config.toml
num_hidden_layers = 10
hidden_size = 448
num_attention_heads = 7
num_key_value_heads = 7
head_dim = 64
intermediate_size = 2240
vocab_size = 2048
hidden_act = "tanh_gelu"
norm = "layernorm"
norm_place = "pre"
norm_eps = 1e-06
positions = "learned"
qk_norm = false
attn_scale = 0.125
bias = "all"
tie_word_embeddings = true
parallel_block = false
init = "normal"
init_std_qkv = 0.033
init_std_o = 0.033
init_std_up = 0.033
init_std_down = 0.0147
optimizer = "muon_variant"
learning_rate = 0.00915
lr_mult_o = 2.0
lr_mult_up = 1.03
beta1 = 0.9
lr_head = 0.00805
max_grad_norm = 0.5
warmup_steps = 200
schedule = "wsd"
decay_fraction = 0.545
decay_shape = "linear"
final_lr_fraction = 0.1
batch_tokens = 65536
max_seq_len = 1024
doc_mask = true
train_tokens = 789800000
max_steps = 12052
dataset = "wikipedia_en"
Each number is 128 + 24 x the weight over its row's rms, rounded and kept within 0 to 255. Layers, rows and columns count from 0. Numbers have three digits each. The size before them is the row's rms in percent of the matrix's.

# layer 3 attention value, 448x448, rms 0.0912, rows 251-255, columns 112-167
099:121144118119144092120161131108128162166143139135119113130132143138136117135111165087083148132105100159071088109086127149099133165150143139120144101111127111103143124102
091:100139131127149149156174139129138134134085158107138124150122124163151095108107125123077142105147151121133125123096141117078132112163152169123079137148140112130096132087
095:172119128154195115130146143151148166138131134144145077132143077124142135120129114137118146112098127116143100133134136125151166134111125143097121081106145122086134130112
098:102112097167127123159156149089145130132148092158094156110145144145099169097092189158169186151164073129105149130094083117099155170095159122099092095149145121114164110109
096:131141143145144165111104140127072088143142111097112114124108135120139086129164161144114092146168153179126128132173132142139118107116150120109100164120108103116106153140
# layer 3 attention output (transposed), 448x448, rms 0.125, rows 251-255, columns 112-167
091:128111188107121129141123131131122148133098180090137153112124141101111127103131113158132099134130177147167190119132130074179107129127141136092124139133133135126093124091
091:148133146143167109097101095123138121110134121124134147112140126115126126117085106149123094101095113120104110103096077121132100129137155147107129119110134123125162115176
091:061142136135081122118122101104118136139085095114111158143139190140142135133115141168109123139145152112120174125127118103128098131130195144127164137169091127137085137175
086:136137145128099118113133156162119123157133134137133129127138140125120083142111088105117117160104164106173140072125172117113139133126080151138143146111125148117105131134
088:105106114105134127124133113178154113098144105097102137145123150167111176135147118089129140100108112086127125144094120121102153141166126121135175123136128143122142122120
# layer 3 attention query, 448x448, rms 0.107, rows 256-307, columns 112-167
109:141130098146112135134149129142116187120090130115167146125148150110160155121114129146133146146132109118114125115107137109120159149150168079128156127105172134105121108119
113:121101136098130142125113084137128088163131116124124117126129134188145118141163166106140187133156124107153110116164132170103140130101083123150089148105059130127118143040
101:114174118144155103151157090132129123115120145106131125175106134106170165120128117149135119139158115127086136094127140111146146167109124117145175118135155066144127145147
107:125144141139109155106115108096103158138086102128134156134133128104133184104093105122123100113165140138089127147131152143149115154145141134157159130140131136126136125114
109:138133146139109140132145128142145110131129095133139141108149156154139084136129141141117133160102138112141153111154173156163113131150144145099083133172089107117100125109
107:135123104161117110164104110121134148124172092117149134129133160147124144140120117127188091135084133110130139093109162102145115115154151128170133110151123182119176136141
103:113113137124124154119108162141112124127096149112162099107155128093150109100110152128120185190120106136093136096144147124080130143091132104131119117119110109143119124131
102:155122144151105127114146090100132093104144147143134150162126103144142117085166129083128122139174170137097148129135158205110121139098159128131122111116109106164143119123
110:096097106138164138081128147162114075155126133105127108138172102105180140123087093127148082152092092141114112146115108132077163142118062066157108116162143134105120163132
106:095134123118077122166154181104145173155139100140140136123151121122113131154123142126124102117153155100080191133136147093105147079148166108145165100055114174115083120122
110:095135143155110146153097151117097120103144154131133178120122122186125143131121153136096142139127140182134126137107117170118126109152102135111126095127127093112098127124
100:166121129139145129158153116132108147066115150121097089143152185131102125125173124120140146127073091126129133111153135118117127126190128140140083106119099150170144142127
103:133130144092115109139149128130138110117119140143157139137125091140124108116148163099147134169153150163125122112154132117118142133128099141113133141132124110181153150169
103:116092112109108140165156115142160114178137134126119141120150108128141119086113152138191146137170128128123165128105123121130155122127154104138111120137086121150108136184
109:147122131114099092097128144145144124107128120089135134115180132147065117094157090103147168108114133111126124148153127128106179133165139121090148108130120146113166124115
096:137093080105110098139113147122125104110114091147111144070162148101083150138144156117126164137111151199128144112119096115139133126151115128133121113117106114166145112139
112:167148140107100108122152158118074135163103145120110091144117138131097143118122135128114103107161120159079104114123168078132122127157123146125143077070085073144098123103
100:130102142150104114150134087133132146157130135180141166175126132137117133149160112098117139184150182147132130127165132148076140124112186102113098109151090079124106144159
113:118168137143136151101127122143107117128116126088114133141109086104128154121103125155105102098103135168146148134141108140151123142149144117138149141147160105099145104130
118:109154134164197173123107114108117125149132141126108124159050138124102137120129115164078120126142098125151094123094155130187129132155157120141168123140161166077098126120
107:122124138137168169148106106096112107120113152151110124142099108153104102133157135139076122095167125165165118157114153172125088114106156095164091139131149157129129127086
103:140124099150115137147125085129087151119194118106128198116156137128130125149133136125173171152169124107083128106111081137114137105074125145111109075151128132143139147111
110:146098150145165131132172131141171127102143122150136108133060142103118128109133114164101111177114162139144115146089132126194104141103118133120160120152151148103158118132
103:134079129112088147060185071147136107112142124095173147132136147105125133100154120151115153103173128119140156137120128154124149143136131128120136126152131126141101156104
113:125159104116111112142153116100156156122102158116120134112081088107115167127098158121098126135150136137156147127142167147116129132096143105114180141162159150125139121188
112:113117080138124102117143111134114108126154147114155150129118141159116117126164149118103118140081129145102135097152146139147149147131117087105121125124156103118134111107
109:121137093112110139155130125133114076160129118129074063127105107150137118084143109128142093100147133166148110110135143153117110128138100106120115142168128124137112153155
102:154138103179151171163115135107151147127087131123134068107098057128139159150113156148093123116152081160096096104172133135123119136154103117150104151102075120106157111105
104:130139074110157130140175119141132145128100114163139129144095129140147124111143135155122094082121120115103123126153101150129109109107148111146099119108130148120165140167
111:129132167122058175091114105136120161118086182122104121128139115120151154140118106099083093139162142137157129144116139114107169165143122099124165153115110112129105125123
114:119141137107146110108118124118111126145113130109132136106128171127126156121105128116152123108107167113107120135171145103102127120145167126094150089165130179133141127172
097:121093138116130130122116127114142068158122151114146145137158150124109133089108079139130150112136160145141136144131098103073115113115131183142102148123172085110095140132
103:144156138152131130181127162134131111115183106151090156141152119111155147152095137136125087145108139083148078106133125139170116110164095100151119119149158096112181102080
097:112101141152145161122099103138116148121133128142140159121120062124125197167142157071168170108139129117146167182096151110178129118109138157129129128102098182092119176109
100:101156098159163083140092152162116132087152104145084176136110160159132113098117085166154146114101116089154106117168139121138107109101134117126140163126095126096174119133
095:137119140162118098137138149059088155096118128135136157126142116139136149147091133101144101093101172147110091124078140130180138161155115171173186120097151171102131159160
110:144166126101103094126077140122112132129123097095111117148110150126121101159115106131096141127097138150117115094143110126148142168081098112107130140120111089137158138174
104:120167114148160153111081121085126140190098107138135142136117090144112124128102154186132098135135144096122087133088110104176114144132125148081148122142103131137167101140
112:144123107123107075145131140151098114142145105141154135135145099146115144132095131148105118115147164149098126156142118120102147098136107137144128121105109087148143145163
104:145124152115073166122111123127111125122145094130127083142114150138143167116121055097137104105183175149120116153139095164123135105153102090142148151102125107153156112142
102:126135139165124156147125153104117116144113094085127119158135117110102113126114113130115132164124098102093111148109128150164139103089173127160100171159150132103151141186
101:103147119133103139101086124186166089104106152097119150111169116142145128117104136119110130126113121076120146173126124134140113121168113134086107140136137168139120162127
104:133111156126180143129159111150127123108127173128102151124143113145156159077138099149119164124088082109145169110138107111179159114137150159113105098134138160117115163133
107:135152116154112117100115152123119121109129101095088139120090122131097147131109108162073127137088151125116105101133195137176116149113108110149121122129122145124134091157
110:154132090162129164113115179122114120121127098124120148123168143153122092147134131111158162145111114099129090109137116138103114158123107114097116136146154116128103141152
123:146169108151146141131122151146147126105148151078099148159114104129096106129086126111073118127091152152138116123111086122147112127156122092105172115139166163082145075159
117:112118119108132073167158141142122115136117108099084156121125149110121116174113130134163122113135081136139173143179151138136130130159087094162105105130106132135098158114
103:136133161122135153130069141117123124154121075135149125116151150145131152111132116103108182153114063131151093137098109155107109163100143096088077176135095115137117137144
105:109092138152151117121173134126128119141124103111128092134128128123094129146140134107103106136123097137125121151117142151140128140188136101139135132165117131115105126124
108:108087121135116128142113154112105112133144118145151146093136145125183114150096126114098089168082120130133113133114133117167156099172071073150135098110131135107135129111
112:097111147168157179107133131130101104126135116122143111137145152119138136148134156153111167125149058151121131107144167147127127154131136138154100149129152098118098150114
107:117136091155121077123169122152104144086164128131122110117100129117161118092100124142104101128116157086131131146126090131090104091150145117132174116163167165127162099147
# layer 3 attention key, 448x448, rms 0.0994, rows 256-307, columns 112-167
107:129159093106100109122141133151127138130140119122131097089141126132135114113087147131123100114163152101104119175131138158119146130159098128151138071127115130072138147105
106:099157162122146150106164088148084111111134116150116163119098109148125150099155098157153144141095132142158147123175107124159121123129096149138100163123116164104137131107
105:104147090100144089148107129122183147108142167080106118119128135149119111138123146137103138154133108129154088121138131111121119129119105141114134122151142148135163137144
111:117130135142073152100127141129172142147143124096117106123143119147129063108115138107163104142162105129109129118135138163130091094144120164173115096140130126106115097117
102:107124180124108118104136130111180101170132112128148086147135116167107101154134113132167111144096111074122100095139141140139119114126128121117117104113126112135110106118
103:155099138115110145101121116119121150144142111134141173125129125114099127129117107133163133126126116094105144129114097137136161119117115129100119097121139157123134136125
110:170099126158116109109145163138105123139134172075147140113143127116125152110094167145151106163156102075142133106135156130177201099131112133139121124113090075096069130126
110:140156153105118116105126123140057132121144112120176138130110133136135123113124115119137129140122137132138086130122134129189160155164100161129112133128146112121106109129
105:136125123121169101101104060109109146130102132116118139161125124141130076108112133086128118170123101125125177102145136099106144180114092096160127126160146114125099130115
101:098087129152109140153132143127149143143106111115084092132113121126115104142130157152107149101137150109101126132087115102104121125151154076140126099128115120153096120113
103:079117112119122156134124127146097094151123127094110130166078131153158095116146154110107144150113106118114094103127115143112163119135119143123112143146082115137121111124
098:102128132140128178161138165139149134128124139110136122107121175169085132172139117130178150131104105147118104121176158117087150148109120129119123090103065167121104144110
105:149123125076102114126149146097066129114090096136154133122080154105144148140106139156135199126122148149123129106103107105129109176148143100135170110130144158123128128153
102:114110108136139128091148129109137096128129110109109097149158194144165135137070125110125153141123135169140128134104133150184113092146128120140136131144107172092071132103
107:174106143122121113118115109122128113133154126102112136117093108098101125101135131131124114163130128126199162152085103133102114125106155135097121144155118109135118112128
106:124154100115149140121116147142079105125161148119102131116136125126108133113177122107123138103128133061145062130114134134099125149114098154143113071099138082126131103148
108:158152104117110116116102157131120111171151131113125068089108126138113107087099143127110107122185134093116142095160113116149150098158090136146139126102130149129109159159
105:133139136089116134167133100144125099089138167117119118197127128126139132127163117135153125119126131108114090149081136125100125124060093123105136105127138157162168126160
104:115095105137170117114095124105110109130126104097127067114115112153123094093147133106086156144149073145083136126137103118163154062124135157127125125115123136097122100107
107:132121118173141163122134133098148147102169123105124101139119101149127152124146135106129169124103092113076130119128138148153175113147153084150129117157107169119081121108
104:110113118164094151061099153135133106144144122166138089117153146161102116176100075080129089151142110100116124116114130131150125081135078129154128076099112106119120116080
106:123115153081141119151120148150119103141094101173096174102142119160151135101082130148147115097114124100110084125110113131156095153090145115154101140147095173086085160113
107:108108136123115103142188121092075190101130118156121131150138119150159135084146145122112091091113158132115119137135113135141130136160142116173133121140105142110062162135
106:126140124100124106118110141121144086112154116111104131119125141132081127140098115132092127077136142087135075136143114125107157144151107164089156128124151118145110156152
108:142143094113096078085189108121126157122138149149113114144115119132173090138089122116145134127135121140114154139136135135136148118171116096185140088122086149115098124078
111:096169152122152166104161094092148142102154172069158139138077104139099097101117136084114158132147088144151153151124102158134132120162102116165129134120118098102091129081
109:092161123119185123160117151123147106122121128120115133119130164140124110142160115132122129160149109171143143167137080135112093149148094122123159152143106134101144143114
105:122098169128179082146151109143113138159092104149132129115097107145127105120137135121129129114170112165146140132155107127140110132119112155094095091098124150116169170104
105:157144123127155120107171105093173143074126112109110092153130143158093125152171138107116135124122140157117115140122108141132141158164129111140150120115118119103138120093
105:132134126129120138155134078132135097127086116166158120139097138133126138141101154130110142122147133145132136119135175172092136135133121130117137154136109149151106126131
108:136140128136107125172134113092158115139102151110120120128148172079111147146136137133126094089138115112143114129135130144121135112152103148123136084182129138124124132113
103:111099132079106117133135174125157127127094122106148117116104157155141150151125112132103167127126169120141153109081163105115141112146148142166122115178118140138120142146
103:134132171111152160135117122145140094114118152134134152167153071127105139143116167129160126123131152085126144129125099129137153139119179120124116138140158062126152136146
104:123159096151138193115153114149095106114081145146082180129139133154172141100147139145122078085143123127137136161115094113156105133118136118123102171137138172125083138139
106:094126140110130136124144156090183133123159096119100086088108156124091130125101148121153115157150092123097138115132119146143057121134111132122136159123156153138157157124
096:100139111152082137137116129126147130124150132137144096091116137100158147076105098135158098133160132142150161144161156133138139094198138144139123135155106127105060131106
105:127129163090143115137107162138046115116091130137152147129139105159115138116147137105132112120156118120082105148136120129124177163117149151124088140119128120127150163145
110:162138124135159098128126139093112144113129142166204151104122142122134083121100107134129125092127139130137193136125156165104119161143125121101078093094133158138191125118
106:134145142109094104128134159137112155175113118122103133110108146107123078096116111127163120106148138135093150134106106153099171100142080110114105092130121117139176124138
104:100129148127160118129164129130096138142118112115130119102123135134137146094097153124086087127148113159135110154129153122096127093188105104102119121145138129156082125134
109:114125092136081171111120106114181144128107125134127116136155131130150161145093147115148117132157090110115101124079164146113140139113170152115154155158088124107109155141
112:108069117148098098122118088144092107172104123140155153114153104107105096131098135129121124113122102093134096132134122131105128111138132140107104116115121162141096112056
117:133091157141081126128130110143167152094151113093134118111103111158102140119158139113149110124119127177137175148157086114128133159115133081139106133157140118120120150100
104:109179170100096103139170108143095129126126152135130126116137124103157126113172136135137129091140092091134138135144117143152127148159122121124129116096135133129147087179
113:150108136119124152115180126131191124134175147132131113150136139096122072117112141132131120124121103099124138126084162125163105144134111115138131107114117126146084132089
106:129166123141153125199116153130105125089143123100124125199116141129149114124105114083088172125159135152127111154139175152092092129118152164122107117101130128111155147159
112:132149140151094151098143083119168129184126096158104136112134127136133102126105125147121161116077128136147144131103114152092090141119092126107116109123102121101139138105
104:157164142165123146131085172121105118121130109133155124126132143111122132135159104143142117123084130137128124120117138140124130169125124146098108130109118166086127133130
102:126135166144107151127151109096123110082135092165099123125144106151118137133116120115129138159116112134148133090158145159092121098190094135175098113099113138143140107120
112:146129159117129203125138140132097108111128162113114134151106120111111128124124116128143112156154109118135124180122110127122141120164101111155065083106122125135104093129
110:135129121124155156155149148150119092163140193112131125130134138139159091160077147142118135169163111121112079106139142112139110123106130114115127066136123174094139109132
108:118111109146078101107169135138124143107141088138126113161094159117114064156083133146105092157108116144145155159142152157167118121160147079106149131090124123133129128094